From a checkpoint of a small transformer trained on Wikipedia.
Size: 12 layers, width 160, 5 heads of 32, MLP 640 GELU, vocabulary 8192, 6.33M parameters.
Architecture: LayerNorm before each block, untied embeddings, attention and MLP in parallel.
Training: a variant of SOAP for these matrices, 125M tokens, 3818 steps.
Each number is 128 + 24 x the weight over its row's rms, rounded and kept within 0 to 255. Layers, rows and columns count from 0. Numbers have three digits each. The size before them is the row's rms in percent of the matrix's.

# down: layer 2 MLP down (transposed), 640x160, rms 0.233, rows 371-452, columns 80-159
# up: layer 2 MLP up, 640x160, rms 0.27, rows 372-452, columns 80-159
down371 107:130137162117151143128109141129129151116104169140180115127156132127106113118112125099068108117125119159168141108131144093130144086137115138117081104136158111179156110134159104110157131136110134147140078103110121118084141136150162096136154137
up372 086:144098083134155116089175114113158152114132099149125078133109117148180133141105101162099114118138150135124107150091109159151115123080113130147127137116115117125160117130161087176124102133086152133137151122109144122091123100118142131145160146
down372 116:156125095142148127075108112110144088140113118123113111102176112176132091203100099152097093121162121123130120146107123149163134127129112158131129157106111142110144152103129164129109135130102119103139101158101100127115110101151126105110165118
up373 107:142094141147096144123122151112122105146130137147120109108143117127150118153162109164146088102140126154125129114132155129103160120110170165127148131103115080221124151163140117113136092150142111128159147160133137185105114109153088172105146123
down373 109:163136137109095085156092137111135119096110099104112116088130156159170122133145155102134111100089110137145094091129146120123106127083129093071183119124095125142134126146132128153123130124094105127117169125103136138094123160119108106122136164
up374 100:123122170105057130145086149123178144130107119126134095102094091103168128135128130140109130086082117096167096129149121124128153126131114144131105119140114127116161124182122110129124079150112156141135116129142168115121099126132102119128155149
down374 105:127120123116119114141112203117095064118147150145162098114143105118138120158170145144118130119143127128117112111139118139114104172119145109122159137090151136109109116154161108169136118196154136120145136115110143160157101095137118142143116102
up375 098:116132127147125151127109195117145129182121112126109129090129150132140067091101125144137119086150161165150116107133106119143160134114101153121089159081149061133099088115123130112111142153138136082120106180148117112113169130117151137121104172
down375 114:147145093139173134183121117158101159196129124127124149106151113152163078144107097139150119137145129174132161121160154110141102115126150138126125108129120101151148142103089095156128127122186119140153104146103115148102157116132151173115084175
up376 104:111132078141099106105133108130113117135159177148163111111121138082105167134149111143140101190139168140084079123118099122112137147126121133145110112099136155158142130136121104106174133173130128096178146111146118141104125162193122096119119106
down376 097:162115140128098099108134127128136151137169142133135134116093150131068122133137158111122145124136145120116113107129131139100094140147117118164113108158173097138128082162118138103172156136185089106160173124174067154116137127163157131182100127
up377 094:158145119148118167138140076142137113088097101169161077119086130109161108129154143125146180121102132101120118167127130114139146143106130140126095127139144105144134083151149134164080120130140183111101122136116157129136129091158140176118149129
down377 104:098127138072117105168162092149116152134144097160137141121087147120112119119158143086139148119085102102094122122098093111165090138105089152119120101132114121116117121130153110110124100103126141108127133093079112135096093113190139114094095116
up378 097:134174130156135083117126144125128104105108164111143163151150135136118102140119164088129157136184124147214127148151109132108112109123109148131125127144143175098160114072114126150125104128100137071162132110148167123121150117147105117071139154
down378 089:147142161156129165094136143102081145146099146130130113113138087166144096171079119101123127132124104153140138122156160113107097148148117146119150171111099104087089153128150096140091115121163087116099105139103111083155144133107169135137111132
up379 104:139177166103127162152115112125086125150083139152142121128128136105120148137174126129121147154145103129177163099135146092119173128125143134134147199198134139121106109134143099095129100145127112130074130131105149104116120136121095102098136106
down379 098:163123131111122119117114113154159151119105098153151120158103100172096144165103111161121147132158135141128145142113142115105140184080135130102168144150136121155119097133141117117142117125123107133136136123167144152156119133091122097132121154
up380 102:142151103126107121123127118117105111107122129117132146107163108169155131104109132134182087174108116129139159136142106108119201128117122109112158119108121116181153114136146124129149105116115079135124134143129101169156084087140073143107182119
down380 101:128123122145167141117137098169132135127108111154128151066158103163115168091108097139135128118134135109146135152105084148122167103141092111138123139093133103128107111113143106138126112102116161140118168109139163160132148106128118116149140148
up381 097:138096156123091154148141068029162142106126136156110171114154076123138133108133092129138140146151175106128131125149125108134176107142137122143106139112201142111148144122134112163093122140127115136138105146109117132101127145153107118110087113
down381 094:173127086140119127120152170143127157125139097122135120137132119129110132092122130107161126166135134162131145101100172130168116145166146105166103152084090096142094132094124117104116125130184184109109148120121142192114130127116115159120114123
up382 095:129120170150118080131138127098156106075137086140092137145122104130156086136138126134143114122122130154092110073130154149171132114127104082123126191110147136112126067092110138145083131130105128159124068178176135131123126149124143128117130102
down382 093:079106104165118138084123146167179128121107128157132119107108146122148108127119127102127139174119099114101127129080106139127146147135158068106103126136140088150139098151142087143185104078110147147138101109070137110138119163157112084119138113
up383 105:181135126131170136151114137116138102120131162093101124134125141115113133119131125096084112096106121145122145113134136145108041134158157158129132120161148144140156119133165159132126133123118076159106173157143093116101181096145146114164150131
down383 104:150118124137182134126093111120138099131156147135125138113151132094129093123093120099083142110105120120131134084106122136160049129148152122117120109164157141142112129124140145122127108115122087120148185178129100136107190114139166133149156139
up384 102:145113098097131132151117098129132121144095163080127156153137092177132122128112108148160146110144138136133115137137141113157085143132109133115139173124158176140122142160132124126110126141096133125097105138113108101097134114098123104118100119
down384 106:113124117064118092148148126128136158125131113122109160111109133123083158126134146122149136154143104116167125131152114128135152136172115133144152170165111124147124132181092139141075123166147115161107107143135137160135129126078142151111075125
up385 089:112111117165183151157171145166133164101176145133092109131087139128080096122106159137140132122067114132086150158139144142121082109128174113096142095129110150136111116144112160119141127169127063142109131131113140143149084157120104155180118153
down385 090:054168103163163113114101125141136127106146148116127132127126093100154131137112125124123118112104164149122146116115132130136136098138112106094130090104108163157133123103115135107114117178142113094147147115139173144161110055147089166128131141
up386 105:112124114133147130121121119125165068128174117142146100130148111158148104113130126098106103114107105161137116114173111120131148109148169126138131177142142130123089127165133125154058145146145150148105123076143115064121144116135165098094096142
down386 098:126129106112127124139149159137116079118157103110184142149135104156180115140146125071127115141139154157126130125120115121139128112158123091142158153097099115100106136135122120125104112121137097125139084105146121136154158108142177113188088104
up387 084:124150130206162131122167121074162117110114156159139102107124141099084136111098130156085097141124130111103119155110125122107119116137166160155124126131106148133125119147111109131150123142110144131159114120083143129156149152151096119151122129
down387 079:088072140083103159125116103108094108102136143105141154097130144121156123138134117093159134104134059132148113117110140110120135131141075102150149123135105129137163099095128124169122114125144198157119160091141069133130125105105144156161128137
up388 094:135160159141120154158108154071103097129110131182116119128093102136109139135181117151105147087154144090133127105117108092104114117119104095068124085137108114113147127127076145105120132110118142174138090143089133095134203171151147134127143159
down388 099:125153136176099158153072124154115115112157116118108120123106140153107093148154129083116166077156115154068143144144138108089151079124136100174139122130107167098103166141129114128153116135118122106127117124141116161125124150161108142164157147
up389 103:110146143160122129158166130127172100148139114092158106163098136055122124122142121172103112096136130101150139129131134127119115159107114134082116153138138126125106122106087124155150156131152152142132144169080102143161140120103107126131100136
down389 098:133142123108115134158133130135120112152125130128145103134068133155125151210154150138121154069114106097120110145082109147133123137102117099147077194094129192099135103111156118172168143154097152179114120096152122108155150158119127141108131126
up390 102:150122117093129101147116086095119118120088095133115140161123138194089089121138111115188106118104175136107144113095139147157101120111129130104122187089182170148125142140152120145133103119106156118126155134118159082138129115119118135102114094
down390 098:169172124114152102148107099125092087150110114128128127133125105137139144155105143187121162140112127106137134162105125157110141156112164164138105141151134147117114139090080117091166119109152123163130143101136101095080123117121144129159126094
up391 099:118141105157165101126150133131145117142149124101123128112150156140115144090135064162084124135104130100114157109118140126107107165084108111168161113165120106130113161120071146119126130151146103147160148117100115114163110111150146121165106119
down391 093:093152154094090114149150166108101141131116143178140163129129121139129100116125134139158122157164148098071131138115146145097113134166147116117143108122145140127141140133133176138143107075129154138107128133110079109184132152155090162120134140
up392 061:148111123145135082147124120123129137097133135151139143143131133117119124131169095139117106136128125124138102116131142094167107109119154157153122137176141107146124143140078101118157138124133079119137163126138134125114129129163119125052116072
down392 073:148118135140123095128117119171122131072086087102142101096136131092126152147119101108169147154071098144133122133146113174114148152102170122144134122088120168127117130117113152161142133196146166127118145114134129119116112160111091135165139112
up393 096:109126111144139148140131115127088126048144126153153099125129083152153128137109164112100171134124179104133093173103119149129132113131126122113121125078112142098133077119110110149167180116104141130084178066115116147140133129123132154128150141
down393 098:124122119136101176146118146145098140095124100099119130122060134124120136141153118105117125128103150137120120128150161151113153100127131109095126095116104134119140101149136156190106169116070135114102115117156098104123125127132091157157153125
up394 093:132129156122154111117133155078132119086132128146164122139100168156174107141165151095162139154147091127138107099148135122089144134144139160147130148168111152113102110097138140117084112163131121138102101122151116126087135089193124140134090090
down394 090:161113102146170134115145180111129117089126112124181098165048122147119173159149140146145114149090133120188147106133144135138113114146140144157139159146090137087131130123105152125127132144122131145129153178185126151103136105100124098142132121
up395 102:117073108095154113123126121149155145113105143090108153141096145114083123129118121113070132107128126173131133110127107151109068121136166121186115117179148161115109117148138116125076146152092118117121119162153143127147164135123139110147111150
down395 095:088156167083119139172117211123163141102097143084129101138115138108130136126138124094100107116141138100141125147090158162169097087129169147133102090140117138135151117138084093090159150160148108174116121145123088155136112117108128111171151095
up396 086:170120106105161152085186084097120109109118126162184125122131123139150131146109101146136136141103142150124104128130120118138180150135096127134090125091168090107130100122139107146113148115110093078120114125137142097128171130142085101101127108
down396 099:120095123169147102071137120096107134118118149117165126081137141117136128087137142133131175134125107118097127155124105129134133154088087160131151161101140078143160146145152129108090129106088116092135153181097120115138156145155100135132114121
up397 119:133133140125131133105141095140138103047159158163123139117139097124148115113104147142064070114139143136097151167103111115121132122148142146148105157127133144154125152135144129135129128093092150127113161108114118100133159108123066117100137113
down397 120:140142138151123114096122162134106120125102165138160149136149081165176128069129112173090144140103173139144153174129125126133127153128100139141104144129148124144133079133134145155142156068152134145116109127133117080090105127137115132108098138
up398 094:083066111106104186138101147087103137147122138080133138137139108111115105142142176148126141159123152144088096117156095142138138106143128130139113168137136115145154152120167149105139110146100119106161129097139097140097112110089138114137116131
down398 101:057138107137127121105111123111106180145120121125122086106089101127107133126164156135109139139132105142138104102127113158154138137124128153168123137128136169130097116126120139091125118147139113087165151117149178163144144132140125097119131049
up399 073:117116104158137112107158148126142117142176144112184128127121165147163124134093115138148122099138149138116125128142105102135099095105116100131187100119157140132108141112163114140131104132127135105150073119135107141154124157134051099066147143
down399 090:198133112097124081163139088135126139152127129125109127140137125132115149122131129130157097126105079122156132160108056130131151126095121083138120112102049141087110130123175117119157155108148137185094167125126121177107138147118093160150119141
up400 110:121107106128107162117115125152177107100171126117123115112144122084108119129134140120097124151107109119147108153099077130093104133134127148128102108107135183095153076144130114153113095131083155161134127117132131159115130144139113103114163137
down400 104:122126114116115130164130098137190113118118116132101089149082122135144165144118122133123147122130132126166115136103124120132125093147151149146115157143127138118132134156128120058138132140116106154088092125167134101167071119120135075072168100
up401 092:184129059094093095121136149076175167178151124095131132148170100130170144143142131129150125115132129137144149150125100152166110157150126110136090112137131106148134146136129152135093094120111116093103121091145104107132142159092122106126155121
down401 100:208115080086128112163123160096165157146102124121135135121131145145171166090135150144120133142132143133143167176165126139148151139101151126114097085155128111120154139150136129107110120096132139115124077105177141125137135160174117077143129119
up402 090:143158127153140108124150122138144141113138111140120084117101079133119137114114082139130121111145150121090143153167082136109096174183116076135119133112123139152113122135090097159134149125152142130130141119085153110127126127069148118130138158
down402 083:119166153169134113138130128155099082128144121137130193116142119146154136119147103086114170102155111095159154102118126128086156092154132154144157140140144125163105093119102146123116147136121140138106137131144129119135139129140149117127103095
up403 122:150144140124166155113110157121175122107110134108126176120138110077093128092143128113090147141133094150120150142095119093134154128139100105191110156171130147126112140093125075118126116169112118119132137114123069091105115084133119110175108155
down403 103:157127127119104131133101115114114157111111109114122135144114094153102141139128115146125124163142147152076174126117167123133131147129116082099100095147098102118136128133097102167164152074118105131122128097150120145121148099096140092232131156
up404 088:125130141113134096119099162060078099126136117148101140124175086105164123112104129107175137171101108113119119165152165166149138111132129146124109150076170148181129106158126136097115116115112123157117149108127108121100101109136138135116119105
down404 094:114184087119135110109120130099107142093136098135095118136162127128140151131105075089154141132129092147155125168142201137114124110116168126157146135047161116168137131098126117097109109104125145140126128116105137136130144146112161153147118126
up405 098:113132130145098136092110134124128120136158121129138089131139154108112126196159122138108133144118169130153133123114101151152118137138114101172125081147139161135137096179164123081113092180119146106117104145143114152122143125121102151093135107
down405 106:126119095111112113131122119144111083169167105135139107120140153113092139179118112105133117134133137127093147134184116160140138119116131089175107104153118137108118149189136125059115135137118129105134103184114106187111179139101121146143121109
up406 092:093097111152142116180145126145145135115123103152122100128152169086131147148122126114127105105131153131104126118103108111127134124139101075112101145111115130120082138142140168144164122168081164124135114149116145146076113118155126101141139110
down406 090:121128116140166170128127100168149123098110095143075106141180113118145148128091188108138103118167096125136148112133110117137117121117148102117144139145134122149100111137097190127164163138137142108123130116141116111138132097119135108149161124
up407 103:119122125136180131134148149156120107116084109103126140174141098095114076116073109103146142137144140115130116114136111120121155094116112101136090129111135147106185098126136101138112104140152170107129155063121138147110128148108131142146110093
down407 099:135145193113130090124141121162107109115107096120137105122133127122097142160152173111118133121108117167106126160157144158132134133157150116108111143111100105156155139144134115103117117060161140150149142113199118129139095122123146109171086119
up408 096:158111114126131137089120139119158116123095145140103117132146096127130101109126133146088137115150150180119133118162155149099141125115165168132117115149104110129148129036098109128145090128102113101084116108089172142141161102130159093117103096
down408 076:149156131117163137111122133190161134109094139075154089156128146137134150129149126171115105097125141120086135135127130130146133144097137164114101125126114126136155111132097130184146126155166156114152104085172070121090068114132163135133145149
up409 115:116087104197115136145115138158129137134101120107119116140155133171136156169120113119154113135176169121138135170142143123118175152145127110068137126105091110125104147159139161144153121110124120099057135143134129117092133110120149147130132117
down409 104:123143128143119140076104168107115132081104133096090116154118118107115166114136133146121126117150125120155152120139144091120115126140113160084126138141149107093159134149128110105128076140095133144154126070112159150133115104117095156094133116
up410 096:122137169125117119144101145139128106149099140114103153074116141139151160098157117162153102145126066076141154114139108143136114125127090130109115095098110158144103102089113129119133075146081111104077151147146147123138129130133119122150156122
down410 094:097143105116132112126148090152145077144128149130113136104139126132201119135132112138156114111172092174108143128144129123096111130153094105122135109111134141135145081125127143120136116139064139123112118118137169093102111120118112144166143122
up411 095:141147089146143168190134157164127152124099117157098147146175122120145105151122120084165157120144151110146139119165096116125141120168091095085138122127170118137123145124119118126117103124144097123088110118139102129114127159142068145169123092
down411 088:115132165136110152101128133138124144131133088132114149119139120154132091140106112134119137103159121097106121149117092165109110167158157087107124135119174132082158070135121145119122152137110133125103147142078142131128158136134117129099131098
up412 107:106124131103112079146086123143150136124148102130111126139086087136146110126147095120113136111162132098154149124141123165105178151162117129131118117109165161130159169158124111159141138123107108122085135144143134117150127156147161141148118132
down412 108:132150133141074124114142139137139101124129135141159112112131149122121122132126114148133149119162110102131131141098175110131105130167131138100097129119127142151168153139137154062156153171105069119120101131123059123161120123155141134150127160
up413 097:150132146113141186127167103123140137124100108129143086136110115089133150141148122104178150128140103098093134141132116102147099161118115091152137100100086133134142134150107112103117098121089163123075130108117107144110140207145149125143125139
down413 099:128135129133116116157087167102108123127134129195155099140140129151161127143115161135171128137147159131079097135144156115096140117139108107183151145120091130129107108161156131124142132107107136110091109147152152142154117169138146119142103144
up414 105:118107134101157123192144135125116154163102149114133119119146113095138098068118154193093144135134134143134106131127085101148117151146141143119166091131118118126153144131143098141115122154149139139144201117119126108113114157183080100167113119
down414 100:114129158153122132127122189130121150095141117139142117164113127188114116117091099153120160085119088136118125140086182123150149110125152121147116128126138123114182128141159047170124099138177157135123162132119109138120120131113147110182115140
up415 106:126135115124084129107116137148138157102135116112144114130116149153108139147164101151123119102161137125123138111099095145132140125138107073118117171143112101129163139151135115096168127129116117157094132157118153132147180133118105172109145122
down415 100:126147144065108136116109080134100111165155086129109127154144145165148137147116149128123116098108134110084119130123145141114130125126127103111117079124116118140176137127183169087127162125114140130186085178183069115149109119120166107163115126
up416 093:107131106088149138128126114110106100135127138116172159112113117113105135127110143081118133142132112153126117150144118162130154148138123123104125094182104104118139144099132083149116116119120122102139131122165150136159135093144119104062141156
down416 095:143128145118106105142137120120157108122128116163140131115115125112147143132085120141123120155078150142091099182139078114146099079136144103165137132108131182100119175092129109176123168115137149124154125170123065150141174119144153134091125130
up417 096:124076105171142126094089095091181105095125136111121121148134099155155092140137129133140114117131103124150113106141182142098135096102116148156096130117127138149184118126153094115129098151103128101105124158123124118100177139107128096123145108
down417 098:139116153090139091098147105108105122152081125126112176096162112122126102113142140192106148145139116148138109153122176140128101086063117104166165095123145117125098143105131097105117107126142138135137122166158145113136099133085161137122107123
up418 120:096174154126144110157156121134148179118122083165125110160143103140141116123094136164118122088130132117128115122113131115106158124118162176091131134109146143110102108124151185155133129131136138142160108086161136125082118151101099163128137176
down418 120:141143131145092120177138139143157151100172145091123087152099118078106087129102140149153069123164122153158134119133125105189160100166101120108116120149162134104128133099105144121130173142172123156146103113126115136126152111131134147107104146
up419 085:129107150137093107137137142128150129128093141118114117141099126130148095153151173111118140134179143125122116081121071133119147090127173094112092157097171146135102142122110125145136086120183107164171137132143084102128099123112151198160165182
down419 094:114076136158127158094167153137127109133105133153063171152125155115094106162139137133136145125147108104104141134156125106139147148144190104105154121130116102134138126062134085136130080120102122146138151076143124145134147139106127193103159138
up420 094:128121103186106139178123119104155145078131114111101119124137138124134131130113124107125130102155087139147170134149131122121142172137111134134123148157110085141131124119127092095136145134137103141108091124126092107163112132114173127091083129
down420 110:161107168140084081141104106132171145094113127134061118090129121130112119149150128135126129081113062127150142137107111121085123130097140128125136162156093119136126148120128120121151120106140093081155098183150112124160129137179100150093130091
up421 091:115141118088128132153117138116125100122115142113142134158119139150126140143077141113169105107126121111116134089121161112130149113120095136106104113138169165179139158102117191112072111118103138133122146135133101156089172128147109173143094104
down421 094:126146116158136166169144093113123098150105144107100124114120167162143138141098113112099144087117137118110131152130155128114111094112106119127167115150094122144167133092107181156093145144110171114132107140121121092147161113144144125141127124
up422 116:152061160091119147162159121131141131096116154147147124148107132169114106114168102115143148101160120156101159115094207108128107076125124144176116158131117116132127117120142134114114156141125139151138156169099129129111178140133167152142123126
down422 126:122135113135124130127150133162131168070135142186136153138115125097146120160109156115138135123100166118132104109074132147089131132109158121117136160138115163139100142152132146115151124154124159133074121152146132126082097147089136123117131096
up423 094:118100134093178110112131117133138102114145128134103167099097130170151168135103091125091107118097150122149111119169148138158127165147085129176124134124122136134154145189147134107114123170128094123079110129114124100107123128083089135111097124
down423 113:119123087094146149090107121126118116123162086143100176114092124176144107110120124161116156116084162110125111104108144131148128132140126148151125148120116152133140143160135096113100123090131121122114134116123112138092111138070154191085142090
up424 123:118155092141125144136102101102175159195133084133120107129124137095154143154106137163135137076144141125097126138107182107092100128097168157141136140112144125124116127126114119135106117101178095129123144103132161204103132095156099126145146140
down424 120:143140080112131100161094107142140141111129149148126144120126126088127151109137130144108118091145151149143109135094131151109136111114124140150124141155133117110063137146092109113116088110170077141148132097102111190116156101146130137105115144
up425 115:099080095155056121106121129136155132085132142109103141130147121153093118119069174104149113199145137104153108152164097101113110119129115134104118142116112142148141127146132138130128125123155131148161133122164144119125117104094134120137152153
down425 107:133145102101124151098139174135106115105065113123104099139163120172148135120136115132115125109131113110167143139142130107110117107113094127128089170168177118119140173094114122156147175110139158136167147073147145107150112075115144107093142104
up426 097:125147138129163152114133131139105128120136118108111146118121128131151106139172132146118137133148112141119124113145119095146170139159110139147091115117124144155147115137170131195119108184142168134107138093119065164147144160144171162137085107
down426 090:115115142142199097126147101140086126137109122105101104072143142157048130141110153117124126151127105156153127127145151135134135084133119083092093137146072168123119143154173139136120117133147106140169120125120114133134109133134130125159106129
up427 108:113140140172114120110108105141140145164134128193156101090138168129130097130086143171121129131121140096105114103103114131091127145100146132120115105101110093081112128098129162113113174096155132135138148110125107123119133088162151112153165128
down427 100:157148076107182126092136173105106129166151113119124136124126128167112132072132149120165138135153133119110118130146135115148140150125128115123108154124131144140102119126139128090101125129128116116149140134132098147153108136136113157136091094
up428 097:146139130145086149174134138120118094161122172096165154151109139145203164164108107142168126148140056133131184117149114128099112133126121129111132132131137176139139108126140138135116104143132159113111099144138118161082141152208130115156123126
down428 098:115111095129114180118128145099171173141145132160094112139157170126113125157135157149104123138156093147149137135130157119129132120139115144122157127158179144162104152129150105101122107128124116129147093140114092161128120111153128175185161146
up429 092:113168121121143177173163116095122133197105136118134148118148112136123104162137137087177159131104118082123099145108119158164120153108132099170111076134123169112171099124107156112097091169072116142121100129135115149155135118150140147126126126
down429 101:174149129121172106086147138112144134116103110149102119136149156111150121142167113114162119112136183094150127132136135180088125110107103128111115107108120196126134124152158154119102115172086106111116093131150125132139119155142108081133133122
up430 086:148124164080138135106157124092136109101110149119108124107139179123129094148160130138129109142130140165129140044122161116103105127152154150141129106130156131088107140133088123153117145156085146128130137115150129095087118112171121136124118143
down430 102:140126168094139108088136077090172151129153162135115100123160174127109113127128130133156109122108110133090129068092141145139098149128139137154151154155117138086138083104118132126142163138079117126105137156101114122156136108168127132142106159
up431 108:113171116130172133120090108113152102127118103161102137169147151128141129157103113155142120139139094126105127153102160137133121115136133104147160114168123146095118125113131084103128148198126149110095135097126095098133132157149132098176117098
down431 117:121114118164154119119087143119122070140189157104128125093162168110163124135089192137136119129124128161131093117157136115138141122120142108152156113138127147087151143128154157147143166177104175117154099146107113172166127149096089104116129135
up432 106:146107122110165145114129080130130110083152104164127149152094115125148098117115136129103140092134151066134088143131127134154125136142113107107095142077156124145116141142137175164119133151132138122114127098119124137148157138136098118149137144
down432 099:123133114134136164064135093179120163132126126138108132105145129098145103141132114122093118125112147107155123183175152092135186099105115081098142107104130118142152153133077147137159152154094136104123115099119117112136140068120115100149138120
up433 098:169137123129137156135139091106117117097136115132100090103130146120171132116176113152134146119121088122097111104166130097121193142132096133149140147163170127143113145161124087055121130151137150156117131155086120152119117121164129122170134091
down433 102:137110117145188123103101121166149111106147102097133155138112129125116166142146070124120115157112079141142133115122104132110169186161144141122124156135126136117136088132113072179138121128134133131136113133115160151110148081112112148125112127
up434 118:132134114176092151110140121131148130093137154126128117131120124093124175157092096125132135153124117156124146188158168141114112178140147147118130140135140098063096149151123174121142130131137128146143132167108105129136085123133116140135150140
down434 084:127106126065148150146143126163152140186098109189124146108160154179134135153152157129134147140131151121141149119132161134160140138115119141137120129152149127141148144140128093130156181153152149138113133109151118086131124177145156145125136146
up435 118:125096133152113121109073145139141121160107137116116122115152131135110155104112109150116089135162126130118192142139153143128146138133134147152097110117097153171100108102098103147174105166133132129089155085136124146157116079100125130141112111
down435 095:106132123140088101111106089120084148126113112123100060102132117141141117129123127144123105129159115102111141119150150134125152159138146120119115118147119089133157100104090119094128106114158101164125120099142149130120108113089096126213099126
up436 115:125125106128133153114108091117144136090131134117112109123143113117150119125184181066135095106106152174102077093133161150126136100099197129152134168146162103096136115111110160142177108120113127123141146153149092106119126067151147142137130168
down436 078:118129159126172148061137103150151156106084114119157122125140096128131137111154119115086125125139138135117176126120086123156153161133130148093127132152143160110104122166125090101078133091154097152113139144103152131154104161108172144118148119
up437 081:120134136146116134095105212130130148161119118160135118156133101169125118121104124172164133121125108124151153141133079145135145152127121088119137181115163152120151137129107135086110098126162149098157131137112098160106134139168132118108148147
down437 082:166151117117132122126100171120129125151114113161130102123161116136126099122105140154112114181138102083114122123084098131128080108123101099123174147162102122153139127140115137100126095109154111115156143128104073174101103094157103127087125150
up438 109:098115136159129169167144178133132102157087112166115138138122111148141086133161179153136130118101123119144148125114145102153154152066126162108119169140151125124108098080102141137138120153116146116109144109151167148081120090140106188124152097
down438 104:176139108111138188141114101116063153059146117116070140126137151116155132078125116123171091126171131116111093133106147143141091148131108111134102129124135169149137149140128093179117125127123138141115109103154126150111127084110131128130160102
up439 105:137110138108166126129108114123111090148126134150149098120104154156097114151121091139096132097129176131145136110105107114116112109169087129117120173137138153076097098131103135128139184087096133125131133123101215155137146150148115118140123127
down439 119:113089158107127129133121141123120114117118137110159110128127095103118134146137144129123113148159203113146118137079144105101090128163120150097143122132160130102139123171102140097148180128128099115096143125079134152143129133116107131129149150
up440 112:147152170117155091092113130147115145154117109121140126098090169129124148124153098195116122152125101107150131108134142125177106120099112156130108105091136154115133124151124137102121101165109146152169128175110167116115131148162139130147144137
down440 111:101123125113178126121126135151119098103103081071140142112104122122174150103143121086123134071146146110085106149108086148145110132127103119114122132120125135141120142134129094131096163124129136137119130097159104087147113142113127132136112058
up441 094:132099149135113165110164141168141133101147094124127119141109120131140110119151092124153143104090142099194109073118108133136081128107127122131094156143132091103118142070108147106105107140141155164108166109135132146105145131095176198118129188
down441 104:151159110178114102110156147126146122147117123148111127076125130115119104130144092143097129128105146100107132068131130124110078144108139127133122097106134140123110119127123153108110090121126105099136155132126104132127130096123127133117092160
up442 103:124106171126160148130114118144118081143147129103144110115133133171155103101129148146118164146139131107103086120112156141147128093132137106139110111125130160167201139152190117141139122151117115113076129120133132155099120128119125208107123120
down442 105:210122141073124114131123141131125152137101120112100137078133071126117120145126141140138139160114139129137137127135138154136115075125141119135108133144128132111143154158128143100143179083151132169162134178148136131120152133126139080135128129
up443 092:119110105157098116129137129136158124081111113158127123122175098115102192125123132110128095131127111103147139140122116093088110112107131124165100098115101139140120137114129110108136144132126120124152152100121110162162116131125135076137170097
down443 096:117126140130121145159094081086131134113126134147139087167148135115131186088099106149146135123125154109098106101131086127124137152112110109122180155124135109128116140123131092126120118103133151143133168109122092134142104076084122135118119135
up444 093:092144120116090140137107084123108099165121132124140121117115117143139097132128130126139132111139094111094147172138171149124112133148165141121114087133128090106110104126123150138102136103136171134167127096133116077127132100124086067108144153
down444 088:129158129092156131099156144160111120130172121144098146165133101139135099113128132144102126123160081209191131175120139117141120162112131141141132131120149162121149147132179111112157105143143133127071140139156113127175150136093158147136110156
up445 095:153152157095133149122150084119154125110128139107137148155126170157093132118141104180118147112104124178095097136145123091119107130130122136119122126139147140154147101082125136124137093160124172077095100185105134125143162147117128128153105116
down445 105:172138118108096126137105087171114181134132089087122122125138159123124131148131093113160123148095090104130107137134110093135127148117145136143127126104143102173120151144102152123154107080176161146082109173123159128135169148128130161116126132
up446 116:134088137170132161107144149100132095136126118132137175165110095155109119121111133141125100065155095118137140128135155142149149144135161139128086116105115125154135114097074101186101095155106130109148135112115127103087150111087108130136152108
down446 097:111118095080129126095117073152145110139107129095092116128118156137104155112171164113124100132099163127162092151137145131116144105168087094118134135112159098092123148144104111123149099120128156150167119075140094117153108117112114122132156122
up447 088:099109160093131103164117156160109134146121181122114121123138134100161133120163115132184146142151126124146142087138131141122110097120123150105132108160138145121144134109140112151121073173131103126115217096153140183117110148131133117179118123
down447 092:131147128078133148106108114164119151112144144114118100122122151110143088096095123134110116144121125133123126102104106121138108093163105137122118137146156082129116102119136123106113140109122126162078123100163117144119124119126150118150124102
up448 109:133127140118136155135183138136149135120057105114111129118099130082107099087168119160112128102131131092163117154127098127102108140158114113123123133136138097124115122132147143119059118142141100145127157125126145139105170148149122108125145147
down448 114:159107179114120093133143153165157145134109130153129146090118104086152120106146150080089127107099142084162122122133121175157156121105143147140091123105190089142117093130106130077151136102132132148108141150110172068121148147113131092102153119
up449 097:143097138123107155139112158104132124168105109144139143144122081106138156142163163149115110127112118099156162127146118092146132143148137084106122147116108182136154110173126145086119137126140115135108142129092112146125122140084132149090146068
down449 109:148143154123121164138104107122130139132151090174141124134137120109093122103163152152150111110125128143161149099156124093114129168117108089111175170097131095119117122106108143140113106114103174123123147137089153185144124140110107166071164130
up450 090:097081143126097137148127130126146081104095099093166101134099131145116109127155109122136126120136159131138123067129148141125115146122117147121080141125153151127127149111078149155125050134155131158119126052164139123136150143111106124166114108
down450 095:131164144111110137143086122127140118116100129119145097174097126143166133147134125127135135132175164108133160121142192130122106168089102122125091135154074140149158142125082125115141114125093108105129127090119093099110145138082142123114124082
up451 095:167111132158104108153113124142132112142085086108161124168139145139128133151135106182120142150124132083115146142122129079145125171119112186131076094118144119130153120172087137130101093127127157138127090163075110161168135096151096177146150100
down451 100:145117137141103126118085103134122164131116124113097174173099186132083139150133115152128156108138115100082086102106126100126098130167145165131108080120144158108154128155129143142132096118119166108099083166122136114145111144131120135155146091
up452 093:144095142100125153144111092147150096141121142114152142115123112130122103122134087156163160122140178156137121107111143139114148181086138146159117116136136104135119112099074155141093145125112157113117149154146169147102151137143141147141129161
down452 094:128118131136150121087156100099159168133134144109133164142111137105122122122168093118088137083113151105102141133096117138188145095143174130117130114101144125132137163081139106131074085134132108143174121080135123139154142166151079104098121152